Each number is 128 + 32 x the weight over its row's rms, rounded and kept within 0 to 255. Layers, rows and columns count from 0. Numbers have three digits each. The size before them is the row's rms in percent of the matrix's.

# layer 3 MLP up, 512x192, rms 0.15, rows 282-353, columns 0-63
091:123118115153107106071098131142138117121135152168164106117184100082132123065170104144147133069079124162162119148146110145108106141135160097132111178096092118157062129119133137127106098158126158
097:080130123167075129085167085069094182165122159160112110112079112141120127089161160092144094123134188121078162140176144075099091180086135077097176113075137123097147124157098084092117109140136164
096:170073187121124187115129064112128112114156139181091096110084168131124158123154150095132071165168074094127170157112128203121109139085167135138102176152145097138111089138149134146095166095180162
094:178104092096139112111118134141136119110133147135143107126127116133147198124130136032195126159117136156108133137101202117130145158177113109154097130071123123101090070183103098146193157128151116
097:182160147094146147090162066116218136128140107174123104103125130148091168130123108163160128167186121072134122159166122130114153142151165155140150145125137097116192134101160111173071194177117109
106:150151127133124118074125173155173123138140071137123142150159132142188148150078151110127109153172195145080114123109147142106147166173168113176180125071085121106072141137117078095141116098123050
102:121148102063171136113139106181158190173137101086073129156122114106146109105150203131140182114132106165092095114183152146145089092104160104086133129131119126096112180100157134111164138169145121
099:110110159100112104055166123114116149078081137137132146131086127117144170135156161097209174177117201091138188144148154082114135087180103159167114137092074108125104119100111096134141119109097162
104:100165067070119128146095118084102085166128137120108056165124112098117134092162076150089141112118097111125144106108099166092136106126186131120114139137177133170139083151109146163153120091124131
099:131193146115118106109151112113126126107106118137129088152109140128197120115085109141117073127128056159140097129148173148106112154115137069091149188152154174133130090108137144071172155065047099
094:182150174161159146176135148055089131119077084119150093140161169138098102124119160141141167109099177124108119139074139103135157135138114130135138128129119143115107144159091096121137134130162088
096:125169095119160179076153119128104107189126169110155172153128109124154064115118141127115127136105108151103181094161133143162120141154042129132119166160168085123102173150151109124138112158097154
091:181113178111117147079085114149110136153149092124129047137116123148179115154096119134151174120073116127117094105144164099141148156118142186130124132145100129120099139103121148112175110153219116
102:136087147085168075114168186072153102132114043085137072167197153149106120157086181108091130153128108094184122137159187168144114166144144134128132112202080148086151164120097156100118124100076107
101:118064152190078130120131131095153133124132181092141124177068142071134094165139113121092080116167219105191142192153157124134053076120141126116152104150145134135119128109150135145134134086099125
113:127156148122135067070093206139194070089169138134131185109154142099085132084137128070108078131040163131155109126147129143158166147098163083109152154162159105137122135150111119195143097108157116
108:123123159196121129049106159120115149111134066152117163090109115091146108134132158168120087144149142077129142137104167102131128133084126112109130096106188081097153133111112142142083137111123144
101:144118125149179092198097087102186092144162121126108119134155125159104160135106149129109120164081159157062130167098129141151115111144133077110123130129156108153084134212126138114209154129113126
088:159145170169151156128142123126131151143124096102131128110117136056150156137125139124156134143190152120132100081065152110136115104117133114222094194119141145119134113110152105101133122118073147
125:130131139133125165087109118068118114126110085139154107187135182157189130093126155147139122146147134117095148083152132140128126109137103138158077121146115121097147088126145200129127163154179204
107:138151158118128185133139172168076093128124113047166187136140114128129156170174178110069103089135088080137093145163106126110141074099125119129132121114086088164095142143066170109074118129196125
095:105132176135156161146149128115170125146189177070115164211145140086209142174086116214082145112150126163199132102163147125080119136149120118158179135103109148107180126137193153128163185139149128
099:151117141077144120077167122138075141183157120145098104046155077163119145171114079114091134142159108141125109085163083086161132162141158089110129101158115134102062102119133107097081087121142177
092:154109145163093089085084084078099100116097111139152154133124122076132097151159143141110149156154120130119180111133104145103095160184087154178134158113126092129114100102135165129170097092139114
105:109096168188096154126114109101138111137120121184220113117124117114199204125136100150130162177113119153139107114195149158129139170178128099104153105153146157117077155104124122096178135147161147
097:093099117119190120150112156152148098078119181163092092083128126083054158114078116139065092128115074107107150134160177150133112104167115129105104070141097178084142163139100176086160142112091100
089:130090110057129130167135109118128154109086156146088110124057097119096122174099093156108168114150082129108137159057123118093084147147177195065154147088119139166108121085092134072075146161165135
096:083095132143084199095116113078177186131112096164128136103148103150160181083116092106155149151121142170099135168077175155137129192114105146151147189136083118135155144155128114154085130133171092
106:195107191177170119132144092108160135197114080151113107103084225091085183136173120093125145188130160095151178150165080099174104126148116193111153163128135114131129146108127153123078085207129127
092:142153186133117097149126148148132131130162148088125136110129068113078069121151208154121095080087143154166181093155158078129091083129101100152181171070127130102107164132149175105079142122123135
107:111149097122101123085168081143106146189114096163103159145137093111144153186152052140144124136129082135155142214074160108138124073107128146135139084116143108091159111194157127187167166090095106
099:144141089094127123134142155112108104128143121160131127077124092163051050058112092120139155161137073141121108176163082191108112174198118148168068132094126099136144214132127185100177114093188116
085:154129188239070123115143143122156139119124130124116118090122123070165065084100153156098129175160140166122152139111161140085129132135156120180131185151109114156186137096162132076073137153107170
092:087104129128102153114170121099175125140118133079182072098132106144115125154148135052160129101142207150130063178120174163153159088156120079115087114125150100117107196154158165145150131142129064
097:171115130129127150119168114145186133099124083062117130127161164101117114116054159126126118128105173110112139162122142145184144117136125092136139091089122117067134141119116119069180159096114113
097:166025142084164105147124099169113142179169137098113124144163138084169147081109173133203112109080143130138134159114099136101132094122102121137104179154151133114131098168115122135124144126135134
108:126113118136155136174097140128190164083153111097182120156186173118159089069087068100137151139137146118162149144211142145123098159149165143127126128113138135145165132147095110162135161081131092
114:150125140196141154116115056113175131104070190098175113152135129128157162107102075111138207131069137150152097079154115080138117159089119191161144133095159095111074154078141088120164187166107150
103:149071184156103064095106114079137173133070157120154120162136112154088090077096126128124122132082102138095160150102159109130114184138126114153158093115124099214139150131069123087124132130171161
100:129107147142076119142101152145088140092137162124075135116107162153118185121097112121044095107142116137141090156153125098068117084110161106144163112067124151206104114125152127175133151135158198
098:094144178091082157135138112134116119128155178188113114165066115172112158127127104121080119106098125114104121104118106125139084105084129135112199124130171170148142113106146153140120174148085102
100:106160124091148118103209114139085174131140155143090061115127129126141089127167082135086074119163144145129163161107173182142134095110147127106110126174139039119149115148183144166118101140111090
099:103156143138181154127124091078162136133088152124125135116090130151135118113081087146158119092092129091093189100183153068098177183141148115129115143092076103135067142161129032106089051115116155
090:163126086102174110129146113146219111151172066151133096089124128145146169101183148112198155088147105130109157140159113149128128114147124150150105059151123079091160074070108195097136117144091135
104:131114137071197053115174112076156078115171115169108140143071124064089123188169134108142122131114104162128124156194106131113154153105098098115162098155135120142083138124170127132176116057166095
101:138156224132134158130119079114161156126157171122089080173169152145107146177129165118070139166095182118136149125162082123083086164091151106107103099067095178113124107116115107115130139140163135
098:114146102127131128088189158147092086126058115123067118104103158172142148132069118168143138159137102189155162134168111137102102104120123144142103141083122096094089183178136186120143099095083129
107:121133072105097079153108079126060108124128121123076096143131122112123106110115147118150098147106134103156126121123088140063129113076162098127146119026134105191070100125129098096131071142117210
092:142151179144111145124109182164173173113135186141146112091141144108161137164123146138139164148114109093133065151168190100088113190108127128131135123051100140158122126122119127144102091080120143
081:165075155045139099095130108181122170106102094137103116120151107131191164140151092187123149109088169155113088110187203105111152122130135083137129145151180107077102146123153176153154091072159130
104:092109134137162114175179181101093087120159086124094092096111079127100082086097168131153119136122149164160050057081095170118100112174116094100136069122154151145204096108117180081119117102146191
100:084137117152103198080145073146104091161102171122161120096158154097167161105191179112128180125145122115147117153225108120078161126127126120163195112094149105124115181142119063171102106127096161
096:153155063162104154188100099115125175155090143169095159109213114093189163086150078163111125134149082158123132134134139143100096129113144098135089140119116200178128123144111139067150132064135152
103:135045126118103138165104072152133135168089155164151146136130173087146126150141089060115058114106148183110140175158158172132157103111098147116139162117141181188132109119110138149123124090219140
106:106123113126141144223114101112151097218151106124072125130094095107148086070095129126136107112114076122131172154125110101133118183133099111146200106152144096154142142091112169119161104118162183
100:032096085138131161119175125110150146145080171149145129133118141102199137160151095177136172085093093101125115072138139109106113111100146143133097067185092130156136146083169128135128156155081131
097:125164093108082128057180133171114128114108149121092119171075154119168123087147129105100140182145104081147127079087133173071058162163102128107174154111122091161144093149159143125090133097101121
097:086183072170177102126114129118170110112088075171109165118175158169171048113129102136107154080166076121163098173117081144112142147075129082133181171166135101177140133168144111124135113195079126
105:147155074188133135058118143142084124140167154108117179099077093074120070152073157078173115037095169170153107130152165111109091151126082126115150146133126119189132120121202114076125137115103131
099:063107141128088139121114152108096180105177145127121094089162098114142086081137073133096133150083093133111090137131117165076153137128126153158145132113106109156159121122094115173083123102118081
104:054186147146142112106145102099150147155164121139169121216157125181090136153137111109175129104077130123101143067165135120139172140164170106201146142142195123112090146087155136176115107082165183
092:155068118170115106093209101107143116145127129171055140115132162133131129132129080122155172159108150154192154147078130159083151123122145141067088119184117131134134189165068121158153129076118179
107:089156167111128165082069197126087155075145067116088217112098125197159100160071091116123177164190132115112119120146158120050165117194120164155093177077059094119107100081109122098039045139098112
106:150123143124151111117123174129085117145168131116123110139092067175123132129127189105119135156150105150128108147089112112127111122123174130115089189111159125182111102131128119150110158084174142
096:156049112148099126155126172143137055119132123121083209098165207119133114099167100076165132157113164192121141169107128140102163091109221154178212092110089110106138105081141104104066073124138129
096:124153115144171180087072178136163154171122136066119155188114134121146109108115085107128124080175145123158162170104081161084089114155140132131191076197152097143100177076139131124186035144149099
109:122102147151159136070178078149150123148102184168136140121115096076148141131122096118147118142102079174131102138078099169119134088151125146102092149106163135091106113146118143165129159159151092
101:114112119122143135103148131114079167123155133094164141112138133102123136134133120154154155158129085158095120135118122101140117208126088117180156115097178094114202062117165157111179140113147065
096:077110134143133099098140147120137122123102161090139148137083117145133190077081133110169126100092138152120131148157145163147139151088175090103141233166177160099127212129149084146091104107130121
107:094129153083128117132128151083103137097075143132142172127139135096144177134126109163145131118134128214156133168083138146170105090185156124152092129152101105146113095116149168173167136136151145
100:089097138124096138139114141060114170081080152154091105144137177104157132104133173128138144129124113166159084088242117085123096117127157139129167107117122089104164149168112073158137141126151115
103:109113104149165111147125107140145109145101157172171160129133109110108117063152149163098128131099172132067109157149092179180101125095144102092130189107088169172096134175185192094172114132174090
# layer 3 MLP down (transposed), 512x192, rms 0.137, rows 282-352, columns 0-63
094:151184145144175113036110141122133141102104127122141093118138153103161096124085142108116092113121112156175084120094122179128079093141197122116136112085106076119062133151093215175141141163102173
099:135131122095154156135094159217099128193104079108147116126137127150089130103059177182121073143155098077100095138102176117125169087114153149086122110163141152145116130197105051120140124141146092
100:133125084156095129104180124183152074131092165163114120134192165132174172049124108126109169219098189098133180107150077140139149131160181160116105117165134158146077103146149155152152121143151113
104:114149133159119171141118137220123102107076060114120168132152087091166139102154181148087146161085165119146136184176113140088154101103159189080172153122120110140216152083133090106116095137129183
093:144125106123171139124087166124112172130187080183039075113108126139157110155067120128104157104131068138176114138137135143185195141125191143113101155131102093095147149112150107143132187126160123
100:116175139138107092169067149098079197114124094128139141113143174092181153112127164118181138099090134167132050085118104172123141084139136115188142133143134143108048122176118155092109134126162154
102:128133131146135170145098143170080095167155164141153178104128168139107155089089126154165048165173140105127178096149221147122159122142129050160112183170094203177145168138154202146223158130112167
102:119184148169113168169122124158146093135205111106090139132106126153186139125131113132122105086161127130123145143162111100076138118159155075076122172167132156144186142146116139128122093137085143
110:168148094127109143160109102122156184127150093138124150136079110177115121152153108151132144130143175169107104090105102134118054146136103069128116164111154184077170135145121139150145146080080124
102:068122124096143120070083151122088183157125080146137128166162111136110134165132133124124100085186141197083084081115147156198102103128154122085139110126150110106201097115114108105090145133131116
097:089170097085244118095151117176142125108115152121130122143095108126116144120122131159155147102104166097125209150130148160083173153138053087093112172119144122140135108040146121172158131197171145
101:107178142198124100090107200097135074112104151187078140130125112130129085170113113172171126159114125126103088115116194066137131120095151122162166144074127126210156145074101115115080151113165073
096:138160110152117106127089048158091144122091090113121138101195128125090154148163121113161119088075125118157164133167059131082131113098142069144079122121123134144083062139185117135104162147055121
098:116153148187123181141117149096086141108176098121128126123194127145169167090048143113143172157152109140139144133194091169170098110123147116124209138131153117154135177105095137115107146166133117
095:146181153157107124124143139115139145131073103121098140144106081209131151099091153174114102084160159172116078110074163110153124147108165159124080147141098122155146228189133163108141170123070130
097:114090119168117154152157136020124083112126123123099110146200172224152120067136153151166099129142182168148053073130085165142146124117173113143170142116142153106127173173112129122161116117149175
106:137139132148114098107152122123135125116165177111096071159140119142084084163161091147120141141146176151195146104118103175071130204128118139135098061119148109135066105148190150155087091139116136
097:101124198113103133150128120172127133114075092058116119149121112110187153130176144164141118145177129101053186080162102134147080092107182118080140112109130120093121114105151145086114060142112145
087:131118072093120126174133168188156103109173123107123038097140093111136129159141142161136076123159095114169125151138135155088125187142100128103116190125078168154136141130112157172113064103082136
113:101121122111152128099182117105163114155160175129182203133163116157136105102069153159129130107093154124180144194112105115114143157176118175095077142143122105127105127158166156117107160123141113
103:104104125145172119190100164107162163178106127080173170150113136063102130098186202157208137150132147155137168176073121106121124161169015138128150124086134146168149130135106183101138150182123116
103:140134114132140095138175130113172197100130132135139071156178070084144096108157102155214145122137109134148138132156143107136090167117094092115101061141103131082114136150062121104127097119087121
106:116145048195162118144092103167136146152166150098187144175123128087114186082121182167164147081106158145175123169120094112172170153115078179148130104149091060132181055121116136101169108148179092
098:092131080144079142112175110083084119128114124114109074163105122090185105116139150149133113191081130142159077126108111094126135096176188134121067158117113118197091132127130118162179092098144159
104:090171097151086094130101083082136111155090160147135139110172107214131134110045168123156078138037076111193095187124111098096099104167162143173138161097135117175141073132191150075117156125106161
095:130045156161106118099082134123159167095123125104118149103133181142173126106100146071168126142139136143118127113142133183182179104096211121151131156144157130059128133092083170061074145124091140
094:078159155119104123135113191086084137094150143103116123156161171145138156097140098113142125093144165161144147161079122134143032093114212150096092155118125155181114117087117118163109146047076119
102:052121111066118154110173150072062144156197119130129116162146174085109143111154160148165147160150190184113146136203121122070112154090133103089139151149120186142135143153161121164087111144115110
098:133133068163154154118061161141139078146136137112188139127121140133118158097142109124097137164171118122122143174162103161091134175171101176106120106134133165086130089136147161118164101191144126
101:156158133134133095093121161215160073147160135111142115187097129141184107137071185093136118127147145074119124141086107096122189130139149151153105136103149161176122120111085124140122110119115122
108:131140129121226137082117151138119110128145176138139114157087172132084099106082169145115117089133110126069165125165167209144099130140047111111125119080104148051097167116117208160103121149112133
104:104154120140117127102172090118130170060114142124099188141091164078150081174104107132145198123112150127192115107154178158134151150108127100147119115111127113138103043138172110155084160112136162
090:167134079041168115173116110163135131144141099184136131210149111147100166174120119127107152127106130134142121144081088160143112122141107137128104135162080136115079101163087121170168109138102166
098:130121140114155162094176087096130170078144136133056181142142080134188163127150130134143083120102149163159140084161151107185128138125193131121120065153113179122136185167123150083139145121126110
102:119144079137071130152181133110111132166146102133181102077184159076167146077137119094122098108156177153092092132156149153150129144142118103105135107092129149128144165133148121144152062152176071
102:158067081077131080062124129152119163178100113093141143146161141086114118063138127152159120088178156103125100161130106178076096135110086105118123160123152155086127119152118127182161122103134193
102:110175110152108164151082095165102181121062185114127128173048087141147067111109054156122119133109110068124136114101057141109135089130121096091118165110105113145117121110134069144130093142078131
102:087139173123104154121138120082112121147074108105157165111147089171195163083144107120128161223147116123129134116183173073090069161137137054072104186112115111113119142110135112161166120150155119
102:147111128170092175140188083162121091089153110150114151118104123083125108196158157104167112169164121105150125065134122163136110142147091113105112090077127213102051116118152117164124127141111076
101:083154141146109135130117213162115158135120153108060086140134145121104137122145118177199144092107173132133136150175084038070114107128118128106139096177108159134081127087122095096085159117091086
102:141182098129044165142136127115132165149114101184123115124122110142159099155075110117100107131135123119163137106161111089085113106121099091126116167132180149157102164148105127180098155098109107
098:133156200121163054114116164063070105167162121189103087141064112120101143107192145095090197141151127089149146113091154167162230089145169131104093109143159139058109121112110098089131120087126108
104:146122108114118165102144071114125171072133135153073198145146094054089118132090167092119123125118148129148113119179131102197149125178119089135063124141115151150152098112113154145113131107160158
084:067128135173101116108106065161088173127095118171181124098061130116128154103168146058106099131070133114141175136141103127148171100128112182140071145141128097103109101132147092107206177092139129
107:174180103127135215160109156191090144153193163094141156148129151151116109116083137180105123123132134141212143115112142111068136147090156160171104160152133125151169115147115116202129108134064146
097:094138114110121114102097141115115084077109142081152105167101167164068127131153185079152160116127124129129128161131156140121141107139141112138191069129142187181172160114100196126130099143120101
102:107131102134171150153088205114152152078149093156087133139134118108141117125139047095128146141134135150141119152160176132141133112183067075131138094136127122117146160134077144067135102154079171
109:170156138124171187141089125092115183165106110150067122181185134170125138154152092179083134105147141160249088152110111083126167115153179124130133157159131138192070103171061101163054087137103084
104:144147154169164149145101124139180126102170080204083110134159125094164108155169106148126170164117165157170121156162112044143115111115084123109142089182112099082131133140095148097118145111091088
095:126118141155127148147132073095112067109117084149161199096116119133126107124114105147121074130137132149121096130120170080137155154106143127181160130109127125125126171116131102091094092099173106
092:157105129107166101132126115142157140116109127097091109105168107126110135130068158092145137146127104118164175125110108116205102120115125091139171140096092108096145162115114155141104145077178071
096:119083102169165168142101116079097087144179122104117088163118140168132139054080145111124131147145125106124096135161112212122137158103104163124141072093175127163060089152134077104144156148141126
099:152051170133145174109074176115103144073156152085131147159152123092108092150094123149100097138114108140144122108128174110142114113140193108175097116109132159141094155068158154180164121088144126
103:132094130145094130187097169160147160101153147145127089145107214095100101133154088095154145108120139199082112089170099135139147152190095179124168122112115105114083161098143086138149070112176125
102:075122140105105100185112133137159134111111135126143149146146120153192127150119161126150123100141113146122125190122201070069100109134107129038162120104140135133168091138083108129140127109066163
102:109097173090125169071088094147116129072084092130137161148093090145107097055108126122091096122135139116112045142119082134120157117185100151057157138123169117154123128117141082161181131134148091
099:087163157098117107112203173067069121052186130154097115133125138091153074149174122079115195102151189066113156101182197120127145171120123196065134117120110172147106164128167093107092142057184149
103:162126079108073142118072197142157184116155101072061113112121113115128181109166153162125116180154154074109172070149125156132103092221163189088126111135107119140181092135074195152094120086118158
095:159120111132101127114085082136102124123094113116148108115091096115144075081072144138162149097140175094142140053132113124144141085128128117094090122097168098170098079160155158076125136172099096
103:184157125091124108132167160165114193149162199126158120118124144153107096095161178190140150128187168122122120184063142108124119165135170156170085119140143126126067125127095165123107146137114104
106:085158110142096100114128129161098124139139111159120110168070119142189145137143144094144153181174178124152177079131108119124118155117110091158134127117108078097184156201148132078122103089085107
099:094094176205090144121102103126109124097075141132184113118137084093120101148105119097085132132145107095109087132113120116127121144096126135123169164103111044054150099108133188112123182088161112
104:169122120158174170124142118164180054076120100057188088142160125133170129136159143196118097115174131138099229129134097109130063095075188114114174101125131098081145160151093151106156120089089156
102:105148117148076086165088097106129065169111111121096129153183087133141123150065124102161127143146127162091111075087113131094124183096171084145133152135100113107130112115113149157149204210167142
102:119046112142158107134089152088115133139119102154174093111181128210101162148119127119130053118106095097148143128076112112169144112165131160155124074134188104147123130102102109133129076139170150
098:160147139138092109124137025130105071125125080121127129146095108105100165132129164134146139190085147152102120104125069120082149119103136161179082191116166123073141082155158183121138150072124190
098:146132099074142119113056113201124151113140135138129159097090128131149141156199129106158136169090095124068119130095087091157162087165147188128118218131131152165175132060078137162180143120118107
099:159078144130133108094115172126093144068170102107110074132142148092093095161123113077110128141058117110130170097175141096124157113163100186160124131180175136086066110129179161145156079139099167
095:114090154123104118136144125118130127109090195167125149098121124109096140133066110137133159088184171109091162107137086118156091098128116079101067222143121170107130138072100105063145154110142115
102:150097107122113176096126163175118100130129123086114122142056104102127083192190131105110099122218112070110210147140128103121109139104093148128108136141064161115141136114109105138148090123149104
098:171140136181102119098137125032151103126102174121099188099134126141180150103073138125135170048080071208094106120116158094182123107127164114114132067109109167192115137166118123116116095069144157
# layer 3 MLP gate, 512x192, rms 0.156, rows 283-353, columns 0-63
097:121103146117118137170128142191161088153083163097155093147105103083138124132121162108148130096103139171100092107103165120097090158159194165123193137151138104156082190128123148101155088112136096
093:086129105104158090100131116107106123062148166149172151115163181073108150119154114202136147141093144111061149151131154055146138075121157073187155147169122134127095180127132118173117167131122108
091:144121118151067135116120106104113145162162114176098090105150153069136119084072088113109128164105106111126149167140130125149166112156208151174150098181141114119136128086172096189128168128100151
096:155075174111160106142148139107140133076120170047122150100127132163126169091142142108116140140084115146090099112115132061119105110157091114131092155141123127141114116112057193139162152110162068
103:126110129175125119146147099167145163101116136133086143078108085084141127152076107124152137165170120136134138175185184148031118119097179138167096134180094138054149112147127094164133126096116045
108:191109127113126073176124143131077113129181145121078124140100176113098179117077205109085147148147165111112151142171146117054152150159149124152127126120142212141086124161102134147134138099158154
096:173106132105162114065142097146138118134118137133124147141127073094175161099144067090158155121141130148166092136120117154055157109137185134164133191130081180129102148127105118137117144105125137
101:148146122053112141110144135116178155148142161146148135147147167121103146169195132160126103049130141101114187091171104164114103120153131102055138122145161136148231095071137169156159156128139134
100:090101063135161068126073139152103158186124115137132179141142102160106150138086136133169176167136151119159127130161102099124133142131163131118112184131143154150140092173150127084117104129116110
093:097111156176134126163128106163066162150119090174109129128128196204113200122081176149092177179140112156097171126149160122102117180143111081189097101116125129090121030097160117164148091121107135
105:055145141178101078106130210088148090098101149163149078146172119185107124156126135161219133135122187126142130111108103148247128144116105135092118127069129146143089167139122150112175116144129071
089:078152123125146170125126066128164105141100161144187151135123106110115116082168196126091068151169096058084155107130108150131101124044171131134079125095116182138163095119106128079152114111111108
102:162174105168155125174046167082110111173111154106143148137107148141082152137112168165111144120090132132186160148178148199093093112141066131139167182112103137133138166143093127141128105113163147
096:109172127147104131074138150118116117139142184130100144073177136108150141172138148159064140182079070147127140183190162148137106075103189176139075156073164074115209195114099112126164129179175091
103:148095116071171163152160148106120161182122080119104048109224146207130151134159149168141124148176138142109123148138124124092193148118084099162129129151091167092146096205117141105157111173124095
101:145127146116186139129092172190111155142156172133067174111126076117131095220127091135079127147151124109153099120145166126150109110135135120143087126153075055168134096097177081191150105140169105
105:104130086109128157168130105136168133136089204119068081104089110134176119099174210131175146097075122084176075127160139107125151149111166152117103094180124103137174091138116139190160152141143129
081:164137103177101136141115186168133109103149169135070117135111085126128159091084106155052094105138106187151118116175168133153167125094144169172173121140063122108165130134121099086074135118099093
090:181154129110118132140156164090163137071139156137144164073112091090085153121114114125153147124151168103149181096079164122120164180151080192175094138081116155224153126093178100133124224139170082
107:117170156155183158136092198146109120116160146094116095133166168167155132134158107154171150154200150147110104125096138126137118150070151133157182114175147125134100088108115159098136076149093167
101:161099097104113113144140076122127128161098159136152137071059125142150188110157121141125082140114128080157118164120105132089180202113142082166107115138121181163085100077150191076100128122106175
102:094151077112166172143062103107073137164139130054132110136077130121172148133203183101146171141141166145153171072147047101131159157056113172141094083131098086222128174106164099157196129128126124
105:121090121186156127087162128129090094135192118099115126096076069140160127141135120096148136107124094159097145143166119079126152106085105128149148122149172077105142111089140172196094154163150115
104:108119129075165116118125223143122126055201176107133189144045091081124105163091079127157178082164158107122114129078137118112062082140146113135119101152159111106173158131071191163088080141096092
097:113174099129112115144094157105140169144210075065128145084136167152141078183139096074102102084110129188083194102112170112129145133099143143102110139091189101090105133109134121109101120119149113
088:136149116157106126114100125094065134051125118203096106133097126156114158183096104132134116103179133157118070171124146172169125130148126107125155123206136126144103157107154152157152092178132127
100:132083128134158094118104135076117116155067118140108145148181111098113100114111207144118104159122139135170142146111188151117217092125131136094157104125082143127163124097127137149130140083080113
102:108145194148099133108147157192093159112090146132144139148089123192164130137206163105109082129134174137135195131110144101063102136168143085148131151080163147112160175144121144167115165125109078
093:160118111130134162139142105148138158146129153075154149135117103105140109110191116176095090182137078067196109164187157083193105150153129108116204097124076118113090142123129138109114146102140116
109:150103066098190110091156180105112112160107110130159142175154074130082130116097220147122105122108129117151107139051097112119166118055141149071114109108081122143157085142122175169124083125114105
097:140173146072152129093132162118143076164146156122152058118112145167145204157085113142153140143148145137144149104098124175124187097079102140117167156104122153133123137167123140147160102104112120
084:118122143151098157155197150082169055059174111098102141026104115139167078183112147101126069090111128138139138063118104077144162105149129128153189110156135109137136127087159158101094149095125157
088:139099147106174139143059147158099111156181134050114127101111144139117115180135139120127074140104084056159198140141184050157141146128130119069087130128105091102145147103167139147096128057149180
098:137119140138137123096087226100103162157159097145119135160129115160145164108189101145092164151158106107139112093120079136119161113115150130087122052213111166139098071115143105185171124105115116
096:103108121107165118174086165101119192149189078169144134116162123173077164149071200177119143127135149209115125133136140146067124145140144069159149137160156143129105096184149138128148104102025144
105:160142174086180097101156067143100080175138145168131068121074158144130185116121110107098112155099148106094129192210128118114084180162167183176162107119105163108155144132115188128116115099151071
108:138085124089167139095143173071156100143146100111121154190103112150134127148133134147130099124117137100122105119123193051101114143142166119092162115115124145090138123102156158124094136113073179
097:169146105107108139147133093041105148185160137161156111132207103129145168103186149141130160176097080108097081145134103108132160150071124112139204104115156116192104112147077189124167107153127128
098:140119138120144200117126147098119138102111117137198215177115116191170136178141075082173134093091197094121151087149148133126171111103147092173123162141144137077120144191093130182143104128134154
100:143097098065129091136162158202133113105140102125111119163168096133162129140170123053096117173171135140144186107135067128121077102137115127124095081133157117121076184110147092124109155092109151
104:077186143088100113162164098107130073155136113067116122142121080085117144130121155074143086113122104175089116110102114144152109136190166082127141111118114076061094123089158105136167054079168118
099:147073090122199130196083135176089153044117111146139159141145144099115151148146129125105103171117115131149148164110060152094141126142141159118140076096097136178158118081082169139094136162147133
094:128126117188082157121122181070136121108141112122089173128208120171128123124154124147171129140189165155086150112091152154140124149141182111144090153101122144169140106059129095115142157161091136
109:145128130152175143143114109148116070151160145149125081141068121152147168126092161128153135154010079149109111150156156101159121162153059163157215143163129130118114143101131134119101116110131124
097:122085127076118142176140136100117119074113179078192132091079114125120134180161130133171046127163090127120112130109124116133112104161183116110095120224127117162146209112151102164150107107086142
100:162098117144200113154085144163133123114141111156136179146122114097158100063184125145158137118151108158126096138134111137140117068173125144117172069150144156156157143135131110132158117136114166
106:109154096126117146103152132113150149086108096185133069072170163108068130141088129093118156145107134096114081083168184107170078126144118164105133095159102076107193140121128157108154106129135192
093:160130095159126093135136163119110169125179161157086141165149124122159205158137122158117127091117113112126157089081166122056133130109161055146105034140084171167149083165112147118157141144120138
088:183114117091145098162099133157134170065124126089164099189110127122126143131160083114118161155148095177071152085075170121130117140113163181156140123117132127160116144030118153128161169148114094
115:094152085115133178110087103093130082151084156174148146087146139127144181164175097113106066103055130133162193178139143090177141168129164105147197142161133143157093131133103157127122159131173155
088:070139127158151132108125123173132139192120119123117094071152184120106117091160140127129169102076158089089152115144146127150132115131144094158195145174100096069121126081150103148108101130146121
101:096141091174136128072172131194135138171155134120109122128117148125121152145130154108089130156104172141112145161142182092057153147164125067128132078124151121093126139129123076086113061091057052
098:122117170156139094112112117100192145110140119078097105101108112112073115204125124146161172153169151120140161141085130123129126162105184093115156089103151100131105091102155109130068093125138116
100:155110121155103154131214138099134135131147090106149067126166122143107155170103106168151136119121117100182089119147123136160102143110184089161085138116138084122109165091140157074154116134160129
108:107076111148065165139150207110108153084123054111156083147154133103190141180143141076179124215144138084147092164080086166125101107154101152145103122206142138144110136164128149141058174142109148
093:106084139187126097134208111073172150122165215169135138136082140094135122135122103126109150143122109150082111117132205138153152171168118111131071173089147174139134105128154126125120116096172129
101:124165108138108137101115204132117157187173135100102144107149174124210114136152110125144171156125151152086130175117110140106195197088201165116137156153092095120107149078153144121115123151114110
105:172134121143092162135121163130115098132152126175148123111200112090103155091119140183186086110089151120108116130083173094106144118166076125160102128138102150133142099165162138160139132077120083
093:084156162174084092169133084158190113156083153128140143083143128071137103130148091125060111133101153103141159181101166164101158086131088166107157139175110118153098172142164195121131100127146121
100:116139110191109107122113147127067113077140104152163135157110145087175160132119111098194128171118185102109132136165146100111108078095163128108125102110161183125140140119122149142151198060127125
096:108153130095155101122138110069143111137171141164088134070093158065087119158157144115140115100078111182097068129147118114124126181131150129147115134063136153133114149137145178143107111111137110
102:109164141123107175116095133130101119125165117140123140186060065169125203111120153142111168149180116147143186111156180083146096117185183116090108156139106120123115120132155138071089177109081123
099:077125111122116137069170158104170142147114152153138120121188135112117133115155181124079122077107142049070154144149112078170129175113074154077100048152099115070178131106154107129089071157104113
098:094179151110168113097144157117167157126107140147129119091099105159151127136126126136106076121203107119102099161238145056136085115134127070112103155165151140132163141121129156175081159075111140
105:130115150145115143116125096174079089230176193120164085167153106130110152089160132089111134090075149166158167119149135122116189145132122134167118146124142128153096112083174140120202123143144128
102:111094123155128151126117129171204168136167149156139188176093085100103139074140188171122135160072074165187118184151167137139158122101103105160123136092095144111152138143141081151114096120161119
098:063199063123146169089177135153125090115120142106187142161166110141120085103164062112101168150167086153117107118168090141127115145102081157129099115147166180123207097148117051113147109063106104
091:121137105112086107157102202161069146138143172199196101173154098093093152072130112173112171101101098193098117117131148094103102189141140136126165185163150196106123138088112144130170182135115096
133:116157089131128128152124177156112160149164188104124166098109091164178203122111084136121079122135174160100115095097148089159142156076188151122114111110166112062179153124121104119134122183112167
102:110126116136114152112148132146164128068095107115150189116140098113096130127093093124160143163140131112083189136074161191076148184144140107126132123111111122117146099151153070132057125113099196
099:120107149087081118110087092172110169200143161129099097156120073169137106187179082113050138124069107128103110094143147101128095184122162158138192112060149110087085105080149143111120154116092074